Weights of a small transformer language model.
Size: MLP 192 SwiGLU, 1.23M parameters.
Architecture: rotary positions, no biases in attention or MLP, untied embeddings.
Each number is 500 + 25 x the weight over its row's rms, rounded and kept within 0 to 999. Layers, rows and columns count from 0. Numbers have three digits each. The size before them is the row's rms in percent of the matrix's.

# layer 2 MLP down (transposed), 192x64, rms 0.286, rows 137-191, columns 0-63
096:501473511521504524508512503472468501533554547494450541490521523522459523497517489513530499527512529482511501493523482513516478560546504498469549508498485456542502473498478522497479488517522514
102:533479495502525512554490484508487531518509513555522503557484506480531559494519486511510523454476482475510470477515554529528496518463497456493515528499520503507521489544508518480492470498504501
093:501515546435518528504488507486537529490515496505475499502509523476519490509500473537552517508517485543475531469460517526454464509519514500513503461488515507512480456518504490519442494513527525
088:501494480468520476495464471464453509534480499520483537513526541514498533520524487493562489462468509527486499486550538519541522510501507509525490508479513495471484517523465513510500552494536500
101:481531493529473494488545499493526509517501494488471492484453475499476511480489503489449500512518504515430486485508503465518485494541447511514488461522490475488476517468547455490495463538476514
089:498493458482526473481530514480503556505537499430464504528461519515490480538519546510498513499495437507491500494513516484490487481512568521527496504503512484523527508524523505509513492468475502
105:529514480470490518484469486516502506512534494515542511551548530548501546514488522473559488506533502508468474490468473505482512529476478455461496514500536500482509490498474509523461490470499507
090:464519493518467526462478501483490476520539485506470497527499506507495478516531544535508535501498427459479533525515487513481528503529514483496498473491536516486484534570474490487527501483508498
107:533499505546525446516495502509475477485497513468557514486480471482511532480547474476502526450492505506513522494506501512470508436518511486491473482508498495482471489458547493498466471458502508
092:467442504505500480486501531497500484497512467518509465499466528515449473514480482528505483493521498460471454548521500473490514522500515516525438532488533467473505502493549469525512489522509500
099:460492495484539544532499517507509472495495514521512525505473495538544480505539510501496512484487548528463504434467480545496515468495493533478485504497558480480469504491487482489471499523537510
100:524463525490516522546494504474515493501482472493507477495487459522548480502511478476465487500500458532477463534478519503480435511495540507460488480468499502485513529511505470513434514484520513
098:478528474478515513523508519476532455503510467468532503484456502531450501537512522498501507541478451516477460525487532515494488460547503501464481480482492486489488474498460481467491474475508477
094:488522515484481495466502549493493511474477491459513496520497513469541516476471491496490474485473480505485546535504535511475507480504525500487494447557530492507533481534541458511558492475491516
107:507496527494536484527512472502522472512524525529480497504466521527528542514467475494540508550500506494464503453511479492547485542460500495519504499500471482506482474445460497475531478466496526
107:520506458456469515515516491505503538470501488473503530532498448476526499500529476485499529476446509478528516509496530476514433470484545485520477535528507534484496477500523466492499500496503468
087:509485467491538491513528554466542493482506510476514483469508487547521546467492515510460478513472516492510541496502543476526513485488502495538490505507491545521499474470506515492520478520431510
098:481485528511480530481522471494478520456467488496500502490498470497512470496531506497530501537471549504486517520470534502504464483483529558454476514503491531468501509435482492472468471463495501
109:485512499488459511494517493506541534474488478518525495454511450501483451475462536505481490515507495456516486515465573488461508497523516514461501498508488484538488507505486522514443483485509484
093:522500506504504488526487501494544538478531498509522476538468548527486552494510468540467487560529483509520525481483451457516506509465477479495492494514523503480489504461507490493491537478464486
107:497506447487531530495470499472509519467513475499487515526526506490489484521479496517512488519533552488465541491556491474472486479465529511529454475523509503506514538516476472513472535508544524
111:529492483492499560486503541511528506494481538438545473484536479509493525477490487498489492534543526477507468494478497493445491531502471535493491490490487501517496520497532525537549512507524476
096:578518483490502538478508522509505528539493545506533501492510509442516491516493498509456496527452501489504527512544507516519474472501495528474457483494492506523497531474531464507483473497463488
101:482506512528463494498497486501478504522456525495507520483493516442493423504440462525474514488497518483461535496486522503505500490514482494512517464520513491476511559513500492534553513503502525
087:521524510481476475467500518511498561476515490485482497506487460531508545482509519528475513512496477502540508528497484497499499441490506549452518520509483472533536467499527523444530505501475520
104:525477461494499522477584523504468510500464528493494523492506495516545484483531459483499491472499499474493443475473514530507532485485521470500502491454491512507485517486550506525522534508523490
118:467493497509513481513497525487522494516494503477521542562533499477455519530523515476539513473491523515528504456493536470489504479467487546465530483486539483455534488527532481522527489503480494
102:524470474477495522481511475443447476497534513488496499481497494440489495516465506490508491466457491504507511488516494501503477484509523541509492475491501462511467521481515443532473491511504571
107:469487488480500515521488489513503504529454530486463483499486475529488436510490482505497538500465513461490503478515464457542497509532478519537516478523493484482432513512520456504546499508490507
097:456474486532511482515479462471475510463496515516500503511523530465479514469471485497507502467505507468495497524496515511543480506503503480515535536511490523568478472442490483516485551521454495
105:531533517537471555507509478472501475500538523475507493530496525472495482551529464508519493424486525519468507512499516503495532452492487453497517529497489477510510507500520501515494473537513478
104:517521511520518451492522521503506494534504460494545508468485513483483474498442491486505502488479545494524497523477448508489471534509451488467498503491473474576505484472524470505494502528483502
092:481497467473494545461503524468470487448511487538465495487460495484504507496521546516501501556476513554515505477516509489527518537512533486501505521474469476545507463474459499489493486510509488
094:469464481479509483521495502526493499499509471480488541448491497488505474492543525478486545512483508457474475536487514481504492479508550497539462516461530481511549498477469471472465509477497531
093:538474515492478512529498417551480499535513504511508495514496506476491431517490490536495536509494491481509449457531515507524507509480459494502509503523485534482498476523497512511481499491451485
113:484483495460471479534508517477487483492489520563516471457540482494500538471508514468539513499518495532496505493497477496547495474530515485462491449486512550484460483483538532484505503485520515
108:482504547507478495480518538512526512569471517493501480472523516501532424479496525482479503511495503508484492540514467502484519513507512473487492493502452513540516514502517450527519513544471517
097:505460476503476496521515479474513497485523512527499509509504531479462537507510514497568490479516498524496540512531484509544483505468501519494508501506496516484458522481553543493489530471547565
096:479502460502516500518472466512501470519545511481498476497502500492490530496496493475497508472490490520464525521494505457534539445564487457505475533463499475530524503495497524522521527439485505
101:494504481497494490469455499510515472456516462509501521492492486519532491518516506501529521536478511517509500465478503508471458489471473486465548517556531545552503513481563518502488480515523484
108:502475462479487481457521477497523476522501475521516512464499435494493479546519512463508520498479487487477536482553487503516476488523518551500509496525473478476538505483487515511507429485501491
101:505536493499486509503534491502499545469479463479470501517506515525486554526521471509486537431504548503497500496478528492487509473522519516545506486544503531496517518510471522550504499463536506
092:452469505508525488531507518515490522536508464498504468533499504491463554490496489488484494557508481486492497533531492460504441489486498469518485536514486502464500526475529497528544469491485542
088:499498515498514449480478514503514538515493486492484498496480535527514553489489557477532498463495461470547536504479493500514491481506453491526504502498537486464493446450511485491485495530492539
103:546463495487505536514475489497505513500468498498505496491515469500464505499547573511500493470508518507491492483507488488479468563504527493491491476535501511507477443496484514531573505522486525
098:470492494530508496501507493466465517505473479520509526481524528535514420501496540514520488464479456495492512509533533513507517511496518536471496469517491470523510508508469479516548503532464452
102:487489545535505459483525518497513526471478447496483528533521531522472563495521519516495526486487472472477475494461545480456532517486502496504484480524534548486511485489494507515522497495519474
097:470456511524494489542481483522485494479523488509471533510480461543491546467491492493534525485474518465502524506524502543543543466538502474547481478516506475520480498491503461510492536522513500
099:482526528480504531512474463507459574500482478516477524541535467480480480464491497497519498501499487517504482478501509479499497517486483473522502476491475474486528530462461539460491502562512520
109:534453520520498485476507530496510474479535534540546505513462492517525552485539497504499486455506500509532463532470491540504501474506493529512461517501518516499476466495531532514527521470472481
094:482498487526467517480518534512547490500432500515511528494488516461515518494456506467503519521505499510472507509481516535548520504512487522486505513530460516473458482504543470470527453463525483
096:509523464516509521518499460531494501517459557496517475491468492485484510469461523514463471475527493556458556522496493524454525504526476500520476486496541479481502518487512527496525482503497517
101:486471491536513471501477493509523491486506501510472472537487448508522523468501485467523469551496482514514463535471515513474484505509458480558456486488507470491468510481560487508502470534495498
099:505509464489473510460514526466536501529476549485522546498469493505556470474478515539524459488512509526487474475485498484526526481488490534492522486497500514463510517526485482482502502449456527
104:518462496508535509487500552496452492500505515485470499497492470511523487455507552473502504506462460495511503503499514474497518497476540497432531462500477538508510478513457474517528491492493447
# layer 2 MLP gate, 192x64, rms 0.208, rows 138-191, columns 0-63
112:483496497489481478468470527492516514515499481523503511546486481487473460502491489475530459457519554489451480465493501510464482480512543480486472535529456513517520514511491497444502479460476492
105:504489537503519516554489520499489485501470485498490481491498481470482532481502513461458456479503506506504438526478465515508517543481500564503519489507519504528479472565526461485490515519508492
104:521517518529495510498517541487491530459488541501520477469465485522487511516492512463425485515534526473497530469468470464501487486514520517479553479500477514507502470493490525479484447470498500
106:486491545512479527540506535520483436500481490522497459471506476467497507534505518486471517490494547543469499526519512487529471540503498496486509490514485541511511494529567487502505499467535489
112:517511509489548510516491474515512465495415484511551522490523518476517475493460513479533503540509456496464495499495472528492530470535486500502537467471516489470506508489476479528501483490482472
092:521488521478495475497523522488480530518557479502508472476516482508545501541522539494499488472534528577476500493489531514514465491543535489479520486479466478529480478504534473497479514488520490
097:490519521497513502499539508505462490536467462476463542527481479468535511512497519489519498466504471497536466512481468453470515477490516545526476505524506477488513524522451459535497474498512467
112:508509466456543511502480525479508541479489531524457572481471493477525500455486499532514475536499497483468501516456522509521484530515496527526506505509504518541497468500480496456511518514528519
101:505504511489540514507484480501531499481456458503522474484446453503516535501546550513486520494534471499492517497504503504511528466470499488504540468483509540519525474543493485554499465498512520
092:479480496500492513515490509498518508472467503523476516488498487502476492508485480489521510470506435507512515463513487461524537452475462505532474517520440510591484504470500500496495461510514505
092:509489529537552522495493499516536465497507471504473478498511480527517519494550525474510528500468489499491476495439495527500500506447498483453495436476501486512502481480488444507473489471496483
099:546463487501479464454492514517499513466525492464487450494526492488498498475509514484546476500470502508534510495508523562519510486475449474465490516486457458469500473505500526521491468512490517
093:525497510494500460499509501437496496521493488500527529502451521495523482506473501561524515469506541481478452466536486489497513462496489497534507459522504506526490551538518486530483520465509490
103:471474496515496514480453491496457488486466467504543537496535493501504453506471493471526517498471514490536520486493546525535539461528487503475539507454493498493480509490477525503448461498501508
093:518484453440502529483519478496506554517524525489492500500488504492524468471461488509527524473457528485512481513482471519482501497521539458530491523543504556526499479526519517488490488536495473
086:515519499538494476491484526490471467482488533506488502500567485542496530493529544523505476527522508484465428482471490477511511471489485475549496517476505516517525472459519489503488509467515478
090:480506527486458517529514474484514448448539503496549530469467493491525464507493484560523484470534473495455514472455497526517504490471510462493487511532491505536487500490494496500527491489498492
115:485522471455475522520500508525527506533493478468525504490557450493534499492497518487487482524500464526488472508460506496507477487496532547461509450467509482513479489477517501483510444497475462
094:529475471516445482529550515463477505493511529461549451514513463478535518516523510501474524469485522495456521512523516515490525544499529467479491504512512505529480478476515486519495502516507534
108:493514501511479475482492443495485493481529492498482541439506503502527468505456496477518455511543510521518495533493474475538487527493522464477466489490522509499507472460480540541532499460483500
117:540468528529472545492440458481517525509472518506523486499536498487514500454492536498492525490488514510503474490487529542469511482493520509471527460500512508553498470536522515524495495512521456
107:505474514537508527497519490502520499517513521452493517512457510477497463494550492507539540525453493543499462473503472519490481465466495548445491509471515530497498483483503500472489510488448496
104:485486515522495508502514525482447491517460523532525494497467514519491460489491479534525548537495526496530548480442498492518498516462504476537499478536522518523517497466542486508533527478522497
103:492511498446481505517551516473530547505512485456519441488490495487515546519492551501493531500510525502477489507505532496481481480499438524477486505512491516514498464510496486528490454491510452
085:491479523531464505522501493490506483517512488445498550512510493521521517518503498530495506510470486473523503472485518505543504511484540498498480496475511533580453551484516492522544542508477520
114:475514505507501499556549532503530491515513478448485520490536500424509484542509483483498518504500550515511443507515516504511520488475517508499481452509511484472494516506551481519512473488486497
107:505542527450520512503477484546537481506523521470496518511502508506509511505519510505507458492529533529490490495416479528479483495444536505479484534473504495475536530488498498463510476508494483
096:490537501487478469489546481492490517482506514467510462453544499500507501506499515476522467460491509577489490493480444477493544508505509502474470525488508477502492508505530530537516526520536464
110:545498516496545497532481477494465529527458494501484504463514521479454496480524513553494507537453517477471489494473518508506520507512529546524478500499460464513545511487459483511467504512496486
090:525509513470485471495542493516515502481469495501531523457510485537513447540529517484479536522513543515507524490533517488458486513457493512466521480513508487492442482519464507543541505485505504
117:511513527489476466509530514519474518537511514472541532505496501477467457526479514505486522518501476479496493509501520509407505501461461513468480534506479480509463504486500493541504545533505496
101:479519485494469503491507518430484539480498503479511506456477461550512475500483520484490482519498444501541468478524490517549488495488516512508506458487445509508516500516481540515465486497497531
097:504517467538490511478508539490502532474519517530544476510548483530516518517475498492503481509565489521447471521478496509471524508508523465496504472514514489495456475487451494509479524538475471
100:471475523500468516517524549473512487501498474493494504477530481444490541512498520474504484555514476545504464509510538522504488454494480465469496458539493518450491514505482485488514528517530496
116:512500511437519492496515474503524501527482503499519489508493463515521462500531486535480523487487496496500502496453518493480532518497497523481472482550526563512533539493500454473505498470459442
122:542437529505496507502493475489481517513447495480503493473501529482483454462512500522531554515455478469502483490483470499490515456507510488515500527457510535522518511476502483513494510502459453
109:510527502503509472482505503512533505509445515488544524504497504510508501472525473495517483509470498511461463477478476545494512439505494505462454481549445495534519540471496521465510530517512502
099:500469474487500536544544459493495497519527525500518471527508513513538473492485545501428524464499500533497518498502482514510463520473482439512510478461518535520479487492511500513513528510501528
100:475453523520518506511525536503483516490488475521480520512505491544502523502486498480444479479498493456522451500475505480439485512490497524500483513482527486544524487512520495546527505470499433
106:475476480517494495489525490518524511456554498519494459474488509531513501504496520483508515529513524506483496531475509516501502467532470480521442445478541544486512493485537512538458459511506472
088:521467515490469530553476523516440491499520513509522503510523510489513502493500515468537476528475506473504535502451498540510502499451491526465457513503497491507496509434536515465500530504516520
080:569510492485502451503522488508521490455531507509543505486483490504526516458484483501520464499530496481555454489497492496516493467501483497566480501481537525530503520483494473506485504515541477
086:470507538489441502498473491466491488522458504487504530478499483509495505481520560490464481435494504473493518473500475487505518515470518573477475472489504519483477450490495492511513520507528504
093:493556480486527539498533489516494502455526511491503516489516524506488514534478417474481499532508521500522511519467484529481521477545480490481475505463452470469519538493499499500495486491474476
103:513517470490513525477509504449459484518509519519544466491477485500472489497535502534492522500498485509505451503504464571504454474468524489494484450526512492499475527466499514503461487499543497
104:497501509527517472515500514461462537499498454513505525524487511481441511507518496471514498491503503473456473461479489499482493532437503507464491510529489502500549459471479526453491506504545483
095:541496463470503511489492509520539520524497510487484501516525498513484516457536499507544449486527507515521463464443501458453496517507509478478502499467471556512504512487478512501473484462464491
091:533530469492520472465508508492507536495559512524476498487487494490504533551470500490493481486509508523496502543496501512510531472503497517533488572498472506465521472486467462519495463560508497
091:529504440534502511488500497457503527470519502472466462483495543523520520510513480464476484561501494507513524493484479505494511499527458532514469468517504511521495503529508520549490442487473520
092:457497503524461555529547498478511465499482512524534512514473520448528527499461507514529485489517493490507491508482549506526504450538485497475478500506489477479519488505515478472466475488552504
108:514515494496507557489506495477491536449505467509524518512459516491460539533534524519466465488494521492492485559509483525472526527492492478506490461521562512537492494538518504503484508500478486
091:499497489469552485505508509505509521539497480492526491495496479524532466506512459491483475538476452484508527452491545508458489571554508475525472508486490523485513505462493495526518525510488504
094:527481527538498470487468489479468513494488481545509522496472488473484495461518485523522425463506498465478452485491511455517478512513544447504475467503500521492521512503467502494515510525511483
105:484474485460546482469470478499481482484491497506488490543502474534473455458505527460492494475510505534512516482479491518483505501446494503470501499516512503572525444543478490493505499528498481
# layer 2 MLP up, 192x64, rms 0.187, rows 138-191, columns 0-63
097:483517503522479555511526464533489554491467496481541481460473517548472504522513516506500497497503493499534503472526513541534491512496506487446535525503508534528528514503529530479541466497507490
102:535490532512529546468493514531502500486509524497498558488521539512510549518499502501508527504472544549490539505502485513498466450538476495494505459479494523529531514489509471491452525491524509
104:519500535494509481494508512535461484482532483499456481462485512471499487484532562456487503568515524489528537491478505512468473517527509512479479527475499461516494469488459521528508489473500521
089:475496496516506522540491519507501472445471452498499488523501531477471504504527513529500499477497503500476494460481500468475466501499489502499557543503475514550514477458493527559521524536470516
096:509533560522544465551506541501500527555487490508458492521486523511454500519502489519478492449481487511504514485508495471494444535484510527525508501513475516526507513493544521490499488535503499
109:512499514422505498484457504519456479491532531500494443513526528515530529531493519486515482536515477545470466490506547476468483507478493519477506518461514502476471518493479495487490488489514525
088:485499495500462535532496505511459519541509474486484432510490467469477504504509506531513487442541488497485521522499472525479484509496506489505492521523449515452459501496535491483506489502537547
109:504572478485477509483501504465521536455509506498547522518436506483472500478492487524505495503527502525479505485533504500538553542496473517541508481510474495525518546529512520488483485507499516
098:478505521506533461504532513510495464470472516530528507461450469505494509499493495533518515500474482457517528523488468501516498490516480553456514473455458514480491476539482523549490521494490521
092:504482511488509509528515492484506486454531459504499482524476510454559529477495483496497514511482504500465523557484464530492514465534490483517479521445520520440515495487515517509511549494514473
111:534504460459496489446508515542492529522473478503472512511486484548531498472494516487488492511533460499513491475565528471497522519485521496457493511481492531477486459502488529523506526534481531
096:522494459530494528541500522503509494470474463552522555542502521460551499501507491531510533497484483506538507497501546474509501472523489499536516455521501488478506489508450481498497508458501498
105:511462504479495507507540452509486467523511503508485529484542513501511519507421517490493455480504460486484504507495489443462488524483527498527481514502501450470478514463495481524521503503522461
106:545471476510551513535490515475540510498468508484471465514477530490527516504514517478537552466527516493446483497489481475453492491501438486519529493480500495489474506506491455524494502500503479
105:491513495528533504528449467506454502536492495517474464512487488529515454516477469484481498471510451541524538492489494510487481503504550477513518503482475543469492512517462516447483495485489476
093:517540490481440468507481492503507558537493504514521530471453485474479483517522462550484508457486487498533478480483523516501525486499512502467507505510498473509474533529444513472520497504526520
094:525474487536510513514459551531504512563473500512474557493492525478480480500476491467528521514462525537507504475511525490490466497494492558483466495522474459489506530484473498472515490504485488
097:477510493486482512496494520510513513505466485479466560487546483502528488482456485530467513512540516510494500532502467468520528474502494487496484545529498480489494489561482548463477540526507464
083:529510473515493502478495497426473504535521528518526491487515483463499476488510450529496483520563501471497497507500484466506518491539531502507496542517501467534522471486485499534547518493510539
091:538503475509504446472539497450485439498513498493470490476504510535474523507497468490495482529523499497481481508473483476475519488546470475554516542507466525500491491483490488448485478517526492
106:526541505520519498506456536508507495516503516480538498461523494466500526471548495487451518490509530476494464507482516517514537492533476513491482458495497471490536552545488534535474504535507503
097:441552505490479502534482499509490506512494489495489514470530465501472509496515547472479484480534499509505519543474515536481497478512506473476504447448458464535507506530499465493463481484514525
100:511526488523518498508567513529542470523501523506475547428511547506490521487523527516479474499490492493497455528483500517514480556521502521489476497486499507521541511523508478504522506491459517
091:464488493516475474490524480494513503510492508490491536537499534461489571518488489466504485464548541488487471493505476502473523520501471501509450493476451476480509522506552519508537515479526517
104:483486481467501456519542478540488483499483492529471487469476466521515492505522541522501497444504494509474501483467511505496442524506553490502447485522538500515495482509531555512509492514502476
108:494560514516504480525463493459519476473540489478515515516522484535479515529526508520521472481513486492540464501504476523525515433483521526489448485502495499529549497480530471484495488511479482
112:496460501514496474471507555504478477501484513544533492464468488469502526484449501523473518519484496509536532508495494521529486499557474538479476497530522464511446488501486508521531536522505502
105:511470543505491499498490530545469496520503559458514480482524475506508458474486499531543476509514500501460520491482480500489537468515557506531500487501550502497484505503564479506525509486524490
105:523507480458550497453450482469471528532503509486470529537512449479496481507507475536482533505486468495511476535511494468468490487492493481517465527520493513488466506494463489461482528531500511
107:517535550514553519505535470491519521470532489501510470511499534516497535510510497465502500478511525529499473535507436485483488474457505529511495521514485506509558529537517485525479466509525494
098:496540492513522478529506508475513497540486446533508467493476483474457486539489513521505475489511500466526554506508486497545463502478473469487495510457475471516525517495477565495483523489508479
096:508524492492530529436505488498506494512477481478529511537492540485519490488533450483491516493502485530523533458507495510517481537514464548529509507450525518479501550531509547502514511492509474
091:529503515507518519483478490497476514554493481525480509488507513491435487469497551513491474516487457507488473483454530475463521530459493465457493538528502470512502502531500471505476519467474484
099:508505483482464488463491561516515503526483535516551476473510513493486483500539483486530510515506524484482493520496461509506439497500483521548514478490480525516516489464539495494476527452551508
114:498479477518487532476511489501479491484522475550460493461515484530496509482516490492485482489541511503506498475490468552516475481523492538477477487583501517493539510437539500498516493485482510
112:493500537504456492512493529509554514523473515504511539485523524502500510527525520526490495539475508481558486524455494473502498522464452513491506497543521473503527495491544446526538492516497504
096:519479471508446456494484533529483511512495525471499493506502505488511485497486494532492526491468493505478506493488492485509454517544521537489466514514469510493447441450516529481527532531506549
086:511461535498502530492479479522511480508496512473461503512545518501556543451495519469457478531537488560514541497493459474506509559511502499500498500480513525477486487500508505520485524493488525
105:507491529468487498449474454512514495494460501472504538522531482508484507539483560542498513529494481513488560477497472549501509472519499476471482530490540503487492480459500500507529525490501497
101:466469476502489476508469446485479494454498468486560496494478543455468487503536505481483488500483481479498522494537484522502511511515549509509499470483500513477515529515508563538466492487481514
104:477487479480475500530528491452468510506507472469514524474488522555477551504525493503467494458549523479484477454527483450490504496507501468485486460493480526493515483526474521500464514518523496
097:519509499503474468532500499529498490471513519520500515507478487467479513482517488497460481435499518437510527514507514507508489516509515544530503506447444524482518435521485502489528514487543498
089:508469511498503482521480455475472494519451471478545524509495506498491520534513539482479483502480485520469485466535469484494516507483525518516430507475530516472521502449520473532516536480513485
099:425519504498504490522493499472459490508552549510493477447486484480488534523482490482500542534499522474557521524488471476475521520479507518503503517481473506484526538480501477507509477498506474
093:521531525511522537514490449479498484463502515499470521513492484448507530502546525463495511515499543491539508531485496462510496498483495458510489520473517498482516487505534552508489506535511568
102:505505508466530527498507477552505489492505497437480449521475548508514486471501475463512493521507521525574525510510497486477519478488468473496490530482507459513547506517517499481501501503476460
095:511499505481475481517500482496461515502514468511502511498527483471472542448506552525503470516490534510453482484492477521472526466580536459491538509486496523505476527500509516495492494540515501
093:482505472521544458488456496484458510487506500493490474464501497559501482509501494506496573518491514510494531493488493485479549489532516510465503508491429501518534481517529531512492511489464483
101:539484497517519520469529506445523445482494477487493522510553507528546526477503543500487451522524473474492485528521537460529494492490467523485526484518519486528506512470519518508491495483532503
097:513480522484530518502473537516407531524497480501450484535510511521508476508520501514489482498460485490518513478501478490509505500508453488489543504506465483483500515505497511549501511552478546
098:506448471500472514493474489478478514493515491506472521530472494520549451525494509483457542499505477520483549487494523487482528537516542489535527501500517493555496486525454510514540529486502495
103:489469530499502458516518524490478465528494492492520443512504469507541530510496518471476549488469522494437484483479528486470489484473480497511496466521500476483515497446506470532504478536488468
097:521545478485528490505531480483511473514502539483486505529529527515564452505538489504497531521514485532505461500537521489469527498472524510522498495521542498515513494536495500515470488469463555
109:548479498488508519522464523518527472485467493511519467499478544542567459487528526460493502536482485491481506447530502477508479506513506496475486488500479510491526478490516515466475464500458482